{
  "num_hidden_layers": 10,
  "hidden_size": 384,
  "num_attention_heads": 6,
  "num_key_value_heads": 6,
  "head_dim": 64,
  "intermediate_size": 768,
  "vocab_size": 16087,
  "hidden_act": "swiglu",
  "norm": "rmsnorm",
  "norm_place": "pre",
  "norm_eps": 1e-05,
  "positions": "rope",
  "rope_theta": 1020.0,
  "rope_fraction": 0.5,
  "qk_norm": true,
  "attn_scale": 0.159,
  "bias": "none",
  "tie_word_embeddings": "early",
  "parallel_block": false,
  "extras": ["some layers without positions", "some layers without attention", "local attention windows", "gated attention", "normalized values", "capped logits"],
  "init": "uniform",
  "init_std_qkv": 0.0156,
  "init_std_o": 0.00349,
  "init_std_up": 0.0156,
  "init_std_down": 0.00349,
  "init_out_by_depth": true,
  "optimizer": "muon",
  "learning_rate": 0.00782,
  "lr_mult_o": 2.0,
  "beta1": 0.93,
  "lr_head": 0.0112,
  "warmup_steps": 0,
  "schedule": "cos",
  "final_lr_fraction": 0.03,
  "batch_tokens": [32768, 65536],
  "max_seq_len": 512,
  "doc_mask": true,
  "train_tokens": 609700000,
  "max_steps": 12942,
  "dataset": "wikipedia_en"
}
Each number is 128 + 24 x the weight over its row's rms, rounded and kept within 0 to 255. Layers, rows and columns count from 0. Numbers have three digits each. The size before them is the row's rms in percent of the matrix's.

# layer 3 MLP down (transposed), 768x384, rms 0.068, rows 482-518, columns 128-255
100:114111098100114160150131140130126173103109126127175119121119113109112096081125112161148113144157122138142120134160161136145086126151093158120121127150083168119154141117135151114076133149145124113097118118136088136129134127065137132161113156077103147144107152127159137146150141108135091135140140113191110138112112147152147081113124145161124167082143106115096145135125085115168123138115
106:145109126127139125102121161112128132119140142115106120148119115156167153134152149115144121129119109082122098098072109110095079085094137135110121159086115081124110114135182183088142114137142112150090108132096063126122133119107131137159123105154115096129139077104132135128161115123128106106139111165136115146121126080106096171153136134136110156141102125164100130138137122146117147149105
098:119133124100127111158118133125143058163158152063123120100140141108141148141119102166100133119150108160158102113110139123139084144118131168113120115148167087068158162125148151145079096139105166130123070147135119140121128144084109105174096128128152089096070124104117137121080139129142131098137096143121128148140133082131127138147135109100110130142160115121105125151105112136118077159138
103:141068117116102139138108082084123156167114121114093115131145162116097120154126117114095083149125151134092131149153124120104134073161141125118121126115144139132146122143106135103052142140111159135086093104121120113159101130172155092110139156133120118135149141148150132135104132075119118148090132142126167133110118124122115118167136102106156177090109149140118096115104103133158116126108
098:138124149104127134112089134141121175148122150137163127167140152138168133106151168095132110154122124115139129121156159131161130117125136084128163145144111120121114100130107113142108128133147109120105121126169129139167140117099117130079134125143150121093142176124134136133084127094153135141160124137173161156144143128121150114106147096151140145133147132130124151176114087136150104128177
095:157142142146178130134118133162123123142122111113153151144124134114114149093167159175109108099121109154140147125102217075132102152105150160110145158133143104134106120125089098112141127107128145102148142110156164130106176055118159113128112141181167171117138160153110131139125113115140113154138173161131127098096165144151132148137140155156141081150104130096101126100063114118156138082135
094:112098109117137137105119134128137131113114141158156122155121124117153161065098115112115084122147152160146099106104143125159111143079116076128127157135146123134110090151141151079139070163099096113123109125165113083143074119099130168147116123150145118133114142105168148107144111100173113144122153124132099131107139115123100154111103116113138155125114132147135151162147126160109116115166
097:113180119107105136130136132116145150192094108129144130101097163105177157127118132130102122084149152141087148094084140123106126122132133082124127103151128108131133103096163104087158136139086155136093114113115177123127110150140095151120141149122158099116114125125143185174130130139165130139155092103140126133134126112129068117086087143145129087101142141136136124116117156108160133137073
098:129136163120112113084120154120116162129161116111117139155136157145133087131129088134160151099125168122134127116127143159098134134137093090140100166113127127153149117123127109094100101125128121198115085133102145138127154116128160129135150135123138106130092127142133125087089113140091132160124142097123139166163110090150143167150125117099099145153191140135091141102163107116115136099122
102:127135120133130164141118125141142122148126099107107139156113129141115146136162145099154119119096099081159121144134129096092124126127127141095143131136175149113134088167120157137147107145117133141086130108123091161142122115144152121132151113130139142137124125159069145104169146099151133130093170119087151156108124140124097078140118167134150162118138158096152138132119135135095088104103
099:122105133136110136118147145089148116106158155140143107131126154108176114110122121112141140106139160140118102133106115145065110117086184118125106095084067113105097124110170138068129103133129149151097138131110138085119089164148159121160134139152113156108118126108123195136115140132147154110118131117099102128098115134136146122100137114107088132099124101140141059103116111143121100170136
096:133150134123125109140104081170158104100115141096154165113120142146156149081153139095122152135120137138142122160078111127146148102153141119143120132132170142181167152141111111143134165119097118112151134169186159155114119128134148115108132158144141101085146115099141075191093122152134102105123166108141128156128096152121155151116095115122157120129143170141118123120173138146116140176143
101:152114134091138146154138151150143136134109120116114123168145139129058144132113084099131144150162108124108147135128107131141139101141117106101115139108112110123150123132156113156125137135156102146141159171135186104143128161124124147148048167152104128138114140090154154126150134167108124148170135108133135120125158129158095114101123167103147141111155132155135114157144121135090115106112
104:130132158161125116119137116101109117119079126158111117121139140114109146117180120132138137106135128142145153108085130106104127120147165131135156129142154112101091116094142140151082151110139126107153096152106097079109134118116145161149140117160111150169122153109113121156113088116142106131154101161107086133122124155167199130143153129121153145156118127139105145134152119113136134165114
108:129110122153133138134125167121135117106150126109112109118118107125141115120141095128165147116096168102115094111103133138156181102120184128166142140129135179171129123162114127122120149109113129185202155106073127120147158126129101128059067118154129158118127137136143138125119099144127135120109094125115132158110164114105107135145113170079123130097130143128118096118116144157126154076110
098:156136080120142153151107123132135128070075113138116068139147090136193135118145143144091072138115151129179095143094075124132151118145145086089113123114121156157120139141065108125117146128135138147120129108149109138139150089072111137165124110087119116108137156121146143134125137118135141115158138162138136134121073137131127151133127123087120142112147095107118139131074117136117096127143
100:117087141147183155120096102114149091113066106145136133126104138123131147114149087135070167143098103115141111110138122148186118162091173145133122132122126082113124077178141128165120116154146136124166141110109103125097126149133085132102113111076116077154124138094125104106140139117157136129126162149120137122105168139157143125107133119143126076140112122107143148126138085096116089138156
094:098094125108111132085150107099168114096126130151146167165136118142149158107113090127157090135140155142132128125158162077110110179119127122136128115158138123138147120101104120074163130144114116197100123119152076095117130124106163162145145096109134082122121122142151119105129139091105116113117101131142115158103133115131216145129127117112130110134131094122142133112121150152137113140112
094:169097166087174087145126111136100112117105081120169165145137106111166137128098147116170156149124124151136152151088147127130138114124140131135106121102115083157097115127116132141160080123125149134150106096148122102123162137150160085103145119098138148085152146123138149123119091123140158141112124116097090111105113124163147126127191173122158136083121150119117110142112151183121116152131
101:135161091075104128151129118122138157129121137113124112111167129148173109090129098092128099133099107136107134119108123128123082130131105123144141132140126133150108126134125153078094112086099164138116126155106109084118143102114108127144156096126121065108105142172078122137149124118159148121141156079157111100182104101093132134155077081163097146113122188144169174167174123136148114119137
100:084141158136160144154141119127149095121121147099129121108131082177125106149173172114091186164122130170150157132125175109111121124144161173093100111142112138134131103111132169088108172115109126130106142149164093179120153109170166151137107127089174127111145095093111170150097127138134149105124118124080095166136133188113121142091136115115142103137080131104130166153115152181159092134135
102:147142106130107105093142158136090118088124165148122118134088135115144161081127131104149117131107117131114161138145173107133143136127133096117148145148088136137110149074132110138137095168105120160119093173133109134103157128121159156119089157123146131101153181134104116085088146138129114117163148132198138076129126155141112114106099112153127146126128180113113128104141138180146106124159
102:130150161108106139111100125096133117111103151170084125134116098094136139115089115102098175108124122139128114101150101152080092159124128127120130128088105171135125143123126158128109121121100112149167140109122121128150157173155116047143129160092138154092158102113087124129112145154108072114135102100189118134140115144141081142151128137120125123114146116115164107117148152172118119119132
101:125146126168143099106149147126096173118130099114128102156132117113154158111152087160110134128129119175107137080116108144105158150090152128100113129133110111117137115148110065159095152124138137122113127172139132116110114110106120130130105129140173101114156151103117113118150048163137139146170192132145105103064130137137144128133157140110133174106094169131112156125087110120108132147172
096:167137132143101136116137132120123109086190132132107157132127123127125107159085098145099105125147125135092082114124141132082128149103141134096133131143130147105184172130121082119132109122070122124157166103137127118135212113125096171074119100110138157117091118124096126116111115149143161114158110146143164127123125124063127100104163142071089158181125136151151124155146127149153156126135
101:134129116109125108153126153139162116162120139145128160137135107153145130157112136101135129099111117097113176130120138112117112138124179147129172105139081145139135129117172108135117137166130105156124121130109161068063189173150130119154112132110124148097120135167160099083144128120128163137100120142151088149139120139115150129168127139160130108160124138135138073122129138154109155115133
111:163113117142110145122174123114123137138156116110165171113129118133130138169168136118106101181141129165086117156079128119110149120163145141105124125144108129097140135114101091180170098120093132153176135162156117143076144117157120150106154052134129108122138123159112144117116120122087131152141141150172147128102193135118150118101139117109137143142137152117173093128103131114157118126159
117:109129116136091080131116134159176132060103120088108150135158122140117121136115116115137132141119135121145158124073121116142140076150130094105178124156155111144156130114112121132085107120175078116126133131116119135118134144158167124117128126101140150112131160123145076099112100139168094129134120123135100117140167138150156115131071074129090142091127148140097135114154134131151125109127
094:112129137079140105134130174119110126172165151145147151148141133119154144100139157150139198099136135124176154139116116124132089142173131117150138152109165115124129126092169166169087098109164141098147139161113110141119167130126173177105135148145101091185134096130143143089092129165129137092125125136105134149122111118146110125167133120127094149131113142141153140158136116109115171133134
097:121121166137119132102063168129144095107146139126184101146124143124074098109137099122155125155131112094124143138116174154145128183117118158117181137147114140147132160177114123098163124112151109127143156140161162108103129113122113129138116132125143111158126120154122109134088098106117121139150092112119100148141099114132129103106098099135170128091156100153085131125130143154139126118159
101:152149112124118124156114132113107141109158131137164097140192142149146142146104151141177150156124111123137157138140091122151128089134036116086116145110137173170061116130123120123135081110155101092136181142097122136121144117130086117114130113134115133150076147128127123151101137146127148100128147102115116113107135117134107135158130155166104168142117137100158175150169136097145079126138
107:120121100120139149067135099152122139139129174120134153127168109131129119137145141148174162165102101088076120134114152150156096096135097173096084108162102122119133124168117138160135140116132167143110142138167116138148109115143123147138152111091116128084111143170094141083145148119131141131119132136111136138109152112157141128142140105124114131100148129105147129110137123177123111107097
101:096111132110112101117071137119086142113167178115163158103159110135114102148114101144104145130126122140122164080164114084131118114150146172102074124132126146116089103090098138172111122149104121118146136131087110090133092130111126156119176108127176092116118132110125085100137106101121130105086140123136153105135131136155090138127126114115143140119141129137133174152142129081141133095051
102:125147093107176128157093127125108115115110110123123170092098114123150131143122139113098118137143128129139175150142079121119121115127121135111115136131057099100099144128153138120114143147154141140142134124100104085116148145111148141082098153108185124162110113108158099133099140069105142110156107126179108142125165160148107099124104093142112083110136081110124129169119126088145118128120
101:097117109121138160121144116112087152124149073145131139154146140133135129127124136134139142132146157130067112112104091097155113078119152116141098145151112094111130160153165135128116136078114097139141130122138075137138128144158136110129100114122190158133105137118119130128121128140139133131120126121122090135151111167097103135117149167123088131123135146093130147099137143089112112120166
101:104171078126128156132121128175122124130134136133106160099131141134136112129106127122169120159162150148126116113123121105107132129104071127151127118129119173091149125161108113107117114139166148124100139134162134146089112121177127151125121128096171080130109131120145159133145104117147147098118169121160084163116139125115153181131140196124150151097145128105163126125077142183097092136121
108:147123083122154091148152144118121167147134097135101123114122116104138101165098153146115120111149124152113139119146114107116095153135158173094118133151108135117136153134139126128127126088100174114081127121127133117136139128138118108127091122095104133103104130149140148126167163114101137129091118094145169133156125122138096130155137142131115134155105133124146133110112133144126164106093
# layer 3 MLP gate, 768x384, rms 0.144, rows 483-518, columns 128-255
099:140104133107142131156102128151083153106133119151104133159092152105129128145141138109152143136084101122138127132144112111139122134118150128159127135087130159179113153148071115187083125123152101141097121109174081128098085155137130105137146135096111096133071141167099130123126141119102105149122081084145111132134125150121121120142135112138122138131131086078124070115080088122152155123117
098:103122127111097096099128107099105143178146127144151118083121149171126117133091093136165108142144152117143088153135133133165123101149141122140125133095168120132153139105161129162151072132149127121125136114096096108118084108115151104153100049125115118126116185086123101124109105136112123159114151145152155113118092095111168154124131114081139113127133149101133125117106135118174091119095
094:132116147098128125168071111179104140099135142169125088130143140125115126127139156128133116157107124143092148116135127092132120127111108157130086088165090088141140177082101132106161106115084163137112142150154132139104161150140118103115170118131146157122115119123125188114166085103137100132120139119152109134113145117113159110086134136134145118191094172138114153141122105162146115150094
108:162118093164160088174137076144100100175167104159102124119075144109125125125138097118130104164138152143138121127153135125108116130157151157137124161100143134174112136080111112116124110098172127122112113149125094127110123120159144179134126130120104164131109134162109110068136125154121145122177102137092116139110097155133100131105137151115102141133122123138115106134076062184124141137088
095:161154152144149180109117140128127118095081144114123097135134176123148132105127129115097099123144112092080097099111112116091146149148132122093150109109093145168144155111087133108183083161111132100107115103145129077115132116104120105092144125156153152124169102103105164132120132110122158095115105148105141139117072153166110105162105166114082102099145125104130086151098130125130113156130
099:157123119125123140149103145129110141122124126097135142149122115135104118135093165122104104124102131076109142140084135146132128090113144092098140100162153152139134096144117151132096159093129123104126132116122148104128142123158139123138101111142127155162125121108129105134117142102122094123122092136139066077172139132149130113136144120155090099140095143125137145109125148128126124152159
096:132178099113172118145172180142124153133127133133121128107123091102121087127132139163105152112154159155150171150125139102117158145120105152159169159125115148127120112108154087143160124135126124180137147125139147143110125102132134144117133132106099157169112120115096178146125111117138097112147117125072186166153106161139112158133134112142095084134149109140110158090103133137129160144119
111:107114150142149104104114102152118137141139139102112129158126124153105150121113157125191138139107152111108131115138123094108090149147152107167154111113150171122133128142114179073121161095124118168143114077142107156127129123081104182069149148108140125134152134078131139140152116128127161126140146083118144103138154108152128140106178134099138136131144114115124095095130124125126118117125
104:144110064180099113144122154121090120121149103147133157139159155122121131116126085165124149088134153163171109110150117119134130092108100187168098161108101106140185172144120124132152136142124078125154139112133155135123110170126150126111136109135102119076172141112148116162096102126104143148143081131137112105123129149109105125132161106134113108120099113125153118103102129109149142099130
097:119091143099113154097125084122128120134141122114119073142157111093132116092154152096113095125115126143096139094097140121166094151110124156186112131138135115140138134103149158112123112117091091082119144154191110135135121108139158148122104120114148118160091138098135143041136117130141137197142140109124091117110126147137154118133185127122133158106124157159106064120145105140143162103169
097:133152104137150135135164137109123121164105106126153133074117135170101138105164136114091108131138121144173158126122122130116156137094138155122150139085136099109143122119130118136131119131117100145087101101117136085124129171150149133110096156141154160144138120113116133131071103097129121128151158118136141144141169072123145096138113122177150116163138158111114098140158137073084162122074
104:129138145149141189108120153173135128100146150107120150143124141144119166137108122126143120137141153126098142134140144147106142178127129093138102109151111137071116090118171160118203112113142159151125144170155128140139131155119077126155130152127137146125153116106128188134132146152098173112085216126130134143158140124107146146151102117120114170144134098084171129100127094119179129104124
096:132118122102105122139096119164169129169147152112121154132148107141093102130120146124124130135093107112120130116082116118147149149143120142140068111159123165144137150096165109135116110163136136147162109098143141119103155137136099138138136095115133138094144136128131144174099119108113139132118111126113063135137152137136184129106169108105150110145116134135115128133121104112126128156112
106:163158133156078150159103081166118153162123136151113168113085162130141115132151124129106158108121113149121154122174119123096077151121121111132066158124115148166116137113089132134142114159120113072103159125173167101107122121136154090102128158119144110134097105067143144150125121118125135149133117123163097178131151175150148103152152123118145075135132114127137104147129125120159126112152
100:111132109130117090139128119142181083188126117153111136107158133133079124148142106107135123103150105118154142072122154131137110117143104170122124124152141088083132106110116129137159135118085133117108110136095130147122151154133137107082133135141117103139128123149141146099131036124110105151082148095078163123111164088119138108164143111134095141154148133115117111120123141107107129118172
100:083111138123051095132109132138084145157124108128161170117143142145159149123132155137192104080144108169108127135108114123120116099174100154147159150104071166127122103111124115097130086130124113153135158133157152153114088123083088114133144130182152167126127130117144097121134105133164124126099133099104120114144100109128135102090095110114125145131132131075162118113084157118146146141120
102:156107131124137109104108134125136110112112093152093124139125129124107129134145135120117113126169151102094086137074090134098149111165123109109138147171121139153134136105134150119143142167136112120139127116143147161143098114147108120142128136096099144111101141084133127154181145148109155124108146161094142163127116097140099126137116115132124120119098134117071118144106128104134116105095
088:116131167149146099148096127108154138126140161169151126127129141149131109139132162118140101108131067120196121135134128105167082121110146135112101097114152133118130083168167178123163119113123169118141125138117092151113118137123098143135093096115123107128106114122137160160121110101164157119103108113121129181119140147170160135169106099135137116148106145119124140142139125167096156134138
097:124156148122091133091123120099152121184079163151118086124082102127108148110144094096158117123128137142137137116074143117093164113130115088115147154148122129159098115080152110204146128133116164122144124149110119138113141157133141131145128119163115142113188123132045126134088144155112103130137160152133134106095134176146106130106088097138120069182116141153123106153106088157139135143159
100:137143111149103118126115136091125150158132075125182137124104130143161150126095134132142134159144153118110175100103134115144100135140131123128133110150121089118107177097110157121145110117129118125125105146104115145150116115113097117112143133107079137098122104161184122098138123120143129103100086124113115166137114111145103144120163096145095125103136109169118146123088096125095156072134
095:120128096158117136134063163127132084122146159110143140136089084068145152127123103188137103143144115123121122148131135131107088108154105107133123108152129145092140146146103126110128096128109125154136170146144120167088108127126103093119145126176102176143140111136120144139121119155158111139134178090131106103132170122135140156102160121104080130093061157154105129108112126101133159149147
095:126115134132144155152167129124130130101148137176118117108108113153148124150105151118160119135128138109125080095126130100133159123115106125152096120140126097134132134155151158164079148147147111164107137080120063112158127147142136125142121120132086078124157123137168114143116133126122135173099103123121093118119161164156103110141116137106143164133164120141140100107118124109180107115130
102:124150129119123115085156129096124125152161157144160097090117119128145133103108129104117140097106144134149098138179107131130098126145141123181196128102130086141147112112139118122142120139096125129181161125141119125138151108147162087073172181132143096121141136143097132119164138105056115133150125160114159155106108151139127135133120117087130098151151132191104133143127142120111175123146
097:101098100116080108137104118130127138097130126122118164086139114160149120082118133129126156076118087156086107087145151122140077129132140133139149141117108111090105132137152112127116138125111122101150147186175142125098156154126134136090152168136126156119138133102130123143138143117144115117138181131090143105151170147126124180092140121151128130135150171133170104141123141128101107080157
112:111161098122138134112129085128109127147092196136139142101085121121122111149130126144152144118110158148149093123170132134130120149146103137143133122116131129126152140133127146108131143123136148124155148141130082156152147161166133134159137122132159119107149106120128136181135074123098108118141143152135153107152126147115105080137107146142157142132130125115156152121110139111128125125140
106:152088117127139111159153143099131102155100131114105106149141166103179122116163119154173157078171119170140120130144187134155130134144118101114128128122127136147150133094114167125139123112141116134134105162157087144114158120095159145129094102160123130144162102106088098117159112148124147134131123110118122144151170148094102108135138085145173151138096096171183117096100100118100134142135
121:138122166147100113127127146119157167089097132153108125083142138163125125166098135110163116135155132126148146158103125137111172113138141097148114120165126157138111152128105166120131122087157139119083101103112117165084103147137173132141149122127099108138118138108130133079106140118153122158111102128143126129111146190144125133148089101144086143121114158187124122091112153108146130134094
093:097124157144100144148132172163138104101130103106135151119137111118107129163132186107134105144141127162139133117128152154098055119090151119185152154152075104117150201116132141147119132107132082119124123106116143158124130097159080114121150101143142134148151126086143153140176118098093146098130160135093131111140108140071093115146086160109089113140118130130139124096139129085151073130122
101:105144094165148164138158166154169168120117080148135123138153151103182133146109162132098131122154084111095100095122120091156123143127113112133123128118118144160073101093095115116156119176078103146105125151137115101131097120118119125099174133163101117080123131107123159145098091135098154129140106108150108123162131150093146142160106118153072141201113118134103136137093147105111142088167
106:082155153121141138118152155149121098102132123103118125111145118116145145153137139129133132182115122111154106152122094140124126126155113133138140115104126118139094119092138098144096106148119102129093132115097126084131096135137126147107101153132143145097113134131104114111090167137116165123119135124125141143095129103141123168147166150084172111065117107119130106138112169137119126108142
102:100134125106198148100148115139134161096118126154150117140162115149162138143130130121173148149149136123132110113138131134157116083136147179155098142109131115126153131112170105147131139126119187149166084151167138132151113088164119133085076109118128091106103192121115131093163148135108104119118144151072161165108122130147104146138118148114112115140117123074109097129123099115117111118132
109:121107113140121124103167133128122142128118108102143135117105161143138119128114125104078115124131108134141141136163161079138130110133161109098133145164120202118121123163132173157156142176096142141100182140125151167094093101134162155155117104146139105116122114118123122118159093154117132150113118132095141131158150125098117129116151135151135115160153114153133150119129158137091149142149
101:148181114137131147104150116130181079122106143078119115127103085134134117179123143157159088083169083123101134161166075115104150169139086143131123172128083141176131141126134124147189116127116119115153162132134092108123110122148149132126153128139116097158144126116157142138136120146192147070134124142094118140095170149124163111103135135101152100128117131086156160133139127076127133105155
097:150099144131106127140116124112101102125132147157126151095111106152144140159168090179158117127166153174105158092157160145162135115104126141137128091105138101129163112091148127117141102185117131108133129162112124062139162119172107106128140131140117119145136153104146142107132115121141095112071145116197147088143100120157133126121137173092083148170135104126162089083178100146118137099084
094:127113120169143148139097110168147157117140119079124149193109132160130160126144103170085136134123080115115072095093153124174118162144146115105113127112100072124130103136149079104172144116102111163187133094100088115164138136140140098133122152111145139158104162145141103123125102098136088140167092126114093131133109118078134121148126136102137095159128152140124114121150134121140118119141
112:109154127094116115147104120171187091098103125119131131148121151110146154114165130122135134138129106148110113114129125108120137126133152106143112138115148122092113129113177114086119146137145109127093180128108164142119118109118174101099178108158153140107157124098173090159140101158107151141143114145093104142122114186093135080089113156164093123180135143117065111133149137114111129125114
# layer 3 MLP up, 768x384, rms 0.145, rows 483-518, columns 128-255
099:138117134134154149155112094133098113148135106094093103114110098131135175174113074159109165162146083112145145165090127124120098112115139161104176111095135143121118153164173178179139143161124151078153089163150176125113124097168140120138101126108199143138122124110154103132125139118172142160154131144155123064153114143131121096125144151124118143159127114145103134088161107101132151134162
094:157094098140120128095094132093129126116087116126154130106180162098114131134156149146138103122121133089105140164129109123107162138110134122137097158120133151115142135141151170109136098158142125179150155152156118136142107134126122143113098119130135127115098175109131148091151145133109155082122140150131099161146133150144124132139168142166090106168121105131130117140121134136110137148142
100:108140081181113104075109131125112120095139157111093122131136149105122100140140121149112146138126097182123157142168118096136115156154157118150098113145148120114132148133110135144126133136129139131119077099108121159145152093161124106113108111088107138133131130099169130120098136105160076123188154099144131129092183158092152114147138165131137172121099095133091065123075111143078131116112
109:101122133098117141114115146095100160129110128134098122099135119103128145086136154099187135089167108135137153122147150148161121117087104066092150109144155133129140118176129127178083117156170152115066148129149140115118098095136173126142142152116145110189070181115156126136080102125133110139160141134112116099108155125128136134119149118138158126153157096126137150142132116167138106138151
096:099132138106113116112155198136131168126082111134101192133175106143118135143122115136145142108074146172163104124116112142168097114111163111160110132157146157126116170102140119125119137114141153135103106113141144168173137118105123113089132109151162143149105100177144071131090139154085132130101136099119107119070105114121172120133141152154159105130127099108153148138121092155141109108112
099:136141128167134151091172173113122114128113149095149139163067061151165106131140114114152144160178157104160064103100134128136148092111135106122096097101129128147140170118105148133148084134150122169118142099118133162131187105127127156148126141146154141138110180124167125126152137101120125123131142091123103147116113139172113126106123122122133080138086130126136125115126138109131123162116
100:097143167135132149130133162099123151116117151090104116148135119135175114147110133125137105134159131134114086086131108125101131125153154117102119162138134139111135119101204097155157135098124131154139153117081141124105096106161120154125163141123148094109125099183110109124141137120132142140078123166128088083174104111152117150159111146135143166142129138095131151158094145167100146172126
110:138121126084092117122148150137112143103094135118138169176121141100130130164105133102118143120145148111140134146169175150104115143140115098128154142146116184128142079161164133118141109103146142172114146082163109145160123130159128144121114145131103099120105109168160126101117099100098148130099150092133107100137104092104129095105140123135116132133167137119105122133113133083118167121127
100:183090127122113097116114130126126088138122142142109098187129129125098149068120132106156108142087067126124156168136154142141112123150133140097077126122135130177109106132108136118152115125140133124111127135112128139144114133115119095120124119139125135112139184113124123092139146133142140117172227093126122106137096108144148153158125154169118158156130105132115183166102124132124125120141
100:140093119135105150141104107106140079150091148122119138134094133141087113158125148093104116139181140117099113117147150154136134159119139082132150130144129144125101167125158133146105119115142120134132131172102189104132123140111144134122143087147137113134151113083115167130114129129122117108166097115134104108101113117156111169137121076146118103104147151124129112130165077148132136134162
098:132093102174155082132117087109150123145190183110084122156154174114095067147158115122113114096068135078128084124072107120110145096119170132119122102153152145130124104131108144065129124108160122139156089132154132096111121143155108164087103141121108139103076118098111162168130145135131101171149133142138151152120143131122101133102183150152130159112121112114128146158147121100158118088109
101:135125163158137147113148163112133126143138101109133161185150146118104128118157157149129127132143121114096118145135087153135132114126164125114106144088149074142151109087135117123140110133120151166147165112170145132162119183135065110118134166146094168131140148153184161109142103112121131102151144154135115125156136173106131175134114089100103156165119109140153150097100105081100164118088
095:105128071118142121127130078117180104095117105128110114133080098104132122121139103095118157134147139126125097171106139167152099119130144115101128125140103128156113091104109129119085127134137119150152132143143147072141156167125123138176130125130167114126131115105111127110145112137129117142129090103152140121135136148125138128121117129088113124104135150130109136132149103148153156180142
103:145118131127148151147184163084124150147156127158123146163108163121115126092151140122117128189169121128127132121117091134107108124141139116129106105134149155131101148138114150140114096139145121152135155122106129149115134126125128153127113148091205123127108124141060176144108158139109170093114104105088110091102137167114151133143144148128150153125079110145116101138103187113125112126139
097:099136150108129172116108119167139099085119140101116090075087117150110106136129100155119130139153113154119113114115075171103147130118149082107154134055138166130115172138107190129133177084115132131143143148172136109123145097120185140150141130071135119106103124143144138122099158140107122170148164163141149153136131138138104119093151151130129120138136129108139129105140115139091126170129
095:159074133113116075134107118133138120131131088134129160094153119162131141129158153170135129137120111107152067165161142147123126101092173148158137134125142145155175113110093093135134114163121189150149107136089088114098105135118091114104119129165096155144090102130144133144167124163134131108120137125157111133127100126132124093076132172102124094140148110158105119196145132108154138153121
099:143126137091172125131147129110166101148162105129111107111150164109123154162142164099156099177086119169131140170139121096114090118098126140129088167138129134133123152111141128130125136073105116170140094163143095135089179153106131093111139124127156126142094128101098116135103143101149116129134139144097111129094096155121117102105132124099136158149178146124114141113143131127102125161128
094:107131137137120106103102107118118106113137102108115121202066092146150083103125123145145118115135104127193154107139104113103103143122123147096135139104135160174132149094110139114133146102111132136134102128116137107158134133125119141119084106121151113123135119130076140096119145109165141159111089135154163119121140178125148162107155166137130108172115145128145128130144155120137120193090
098:138121125108108091125110106126149095124151147093142150129117124154136138129112122099139130122141113122121170124136157142110103136137118105127126135110162097177056133153095115126138112089161136141119188142138125136111149115121138124132137133149123089218159132120105092097141171173145144155100113117108165084131090130148173181126095130143123182140103139147138104175145085098127103155086
097:142155090155089106118150154190078138146087109107145101111103102128146094120145147118143120141118124141139118168149123142160145157133123106108132092108132133144130147129117185120160141079131117157126109128131108156153128105161096116128109132117169126153166105104172137129159096124119109178109100141084129136159135113121122152123147131176120130129123066126112140123114105106109128138127
097:138157147115105153091152107162163112130101128116119112134115137138087134083159172104140057184111142102136120122094119145131134158073130109115105099142114114167119124139125141110161137161095126120116144118163144139114184158145163156105098121132131117149138113090118141089070121079107105128107097148155133127102136140130117061142142156152110090129112090157122111167098099097180070130135
097:134124111147163168119108123157159105149121115171084147136135096113143155138115125154161145159104164124155145158122131107144125167136151125161109100120174153142144148119146103122125143139087114126096127105135114169132113128148173130110170119140122108116182114119146137140205108141138128120094140077127141104151092128128144166149105100070111120109128132117122121075110178097141100124154
098:129132141139120147131126126106161104125144143153158080129106144112116127116121143120112098148129139172115128153132123117141172091076101102133130106164116145109164128106141127131162113090096112092130125116124162138058116126116158109091143149105126162109106100130107134121081131122153115140139147082134148159131061115144060088103093113144162112100135073118114152136151117111159077101153
096:135163175070120168148122154136164106097129128131134175104134114128137148157178141103091169148133142115163095159153130113105130164149106171085106135157149123132104194109140141155114165124121145113148103106140115090157133142165134164122093116159124117089151135114127151101138117086109111135116119103104143121143159168092134115137085104124133151130128121152113121158128106105177145121146
110:119128096139112112111135151158115183085156124109111134100140157120125092119147156140096129115105126144147126128126131107143120140162145154126116125141107166097145067150147129160114124134114162087120113161128107105122169148141130155151125106129112148146109142158170123092136129140158108113080094147122112115110091124107105111146138096123094066098117128150180094091121143137117131090126
102:129103080124087136107145145168110135061123135145127137128147135120110124107131135122136092135091102105146164149158090157129087114158130104166134142083091141102087139148124123156129136116122120136104121146119118131084103110122094129136085151121137104158127064136158142130132096147163126089140114112143092135148117128081153124120100150145138129143114171130110172103151184135142089161125
116:123148125100112100122111128138134129088112162127118130109116119126135154128102100092134116106131097154170179124094118125120141132113141103142159121156131114165133153129140137121123116072099121122129116106110137163155124139130170142160142146125098141135084157080140086066130107121115094143105169127126101123111161167127163162123080095146095132112090134133123101100151151126136108110076
095:172096137097156070094098103117102140109100154132137142094172137124124141098127137116165107101072119148075138113159137098139152100132140110128067172127162123095138101127208135116150108136166113123160131147142139134165154134192162126132159169101113104134126130145176137128127151145133135143125118120127108140128156107115130128146123150194131127120132138170136099125147110081129081135140
095:135126088114097137112122118198120116099134110129153116146132118147100138150089137103155145129123103133104152117137105121125188143120159106130145132162122170111163101158141123120132149182105106131125123116177130075118109104121120132059121113166155119153102104128081104131137087122169111119118115187126134138145090075111131130172151147117108099150141129098142101131148135149165160139084
103:129148145099144115099133149121125115140075081141138137180165167120116135115099120117153111161104149129109105123135089055150090120213084099125126124118115164114145135106125122093142101120161136132122154118172166115137163132104110137136124106122129168140095122105138166167157082091126149091154131108123136088140110120165133142152129149122089109146142149145152165113108135142126150137129
108:152146121156135124102142117118167163126140155102122138136155116167137164148109094111163105135126118112105104157109140140109133155159130178134094109119098110111161112136141108132072139146126158127119137177141131117097100103151113115128107116144150155161152157183120157112167119164085100109134149135138117123113101101135147144141104137102131125131139120101117152151092127145088123102164
109:102129091080121141142133101137134093080147151119154124156106086088156139139111110154143141100134163140148143158139122156100119122179153097122141158144136077122141090095139100129121129122137092141122083135100165117093085157163101100099088098102139141123125140140131161126159144152152093148123133131148105135121088174157095163097087123137118194113147158143105125141115089088089137126113
097:139105161127107111129117147099120137131137122143123144127145122131103124129135121118124122110110125144085140125137149112080123166139095131128123115158089128082141111112143147163106141123156109145106111183084095147125148076141117137148123120135146170101089129123130129121183149143117185061138181142117098102126154115140131150136117133156118147145126114126197124106108151111104145108100
097:108137143109135160118113102088085112133121102103142094131154148141149113093160162130136111158077108142120150142120129072155100159145129155103129143114168129124083154138155119102112146097092133093101101147135124137165130186089087145149110150064149131098145149151136121140152145093121096151141131104100128131177116125105121098068132148117169160130116162105115145128177128111130072154114
096:105151143119126107123138172111122078099107124183104101115131156165136124153124121180176137160113121117143123112119094126132156090098130152142110135099124149096101084175123131140110137111126131095077095137105183158106148106118146126095110137131114082118144087148155129178122117102105111142120159144102117119122148107141118114129136129109067112130143123123104114101081123157101138148179
117:111114174140096142146121135144074174092122125132156116101092123159111139134140109143100139141106123142102178155120125107119131140089150132144136086147107116125154147131117119107162138113117137170089099093120158102098141128125131138066107095101098107154132128121143147058144138111132106159086110087136139129159154136122136156103162106102099146126089094125117101117103105135141129090118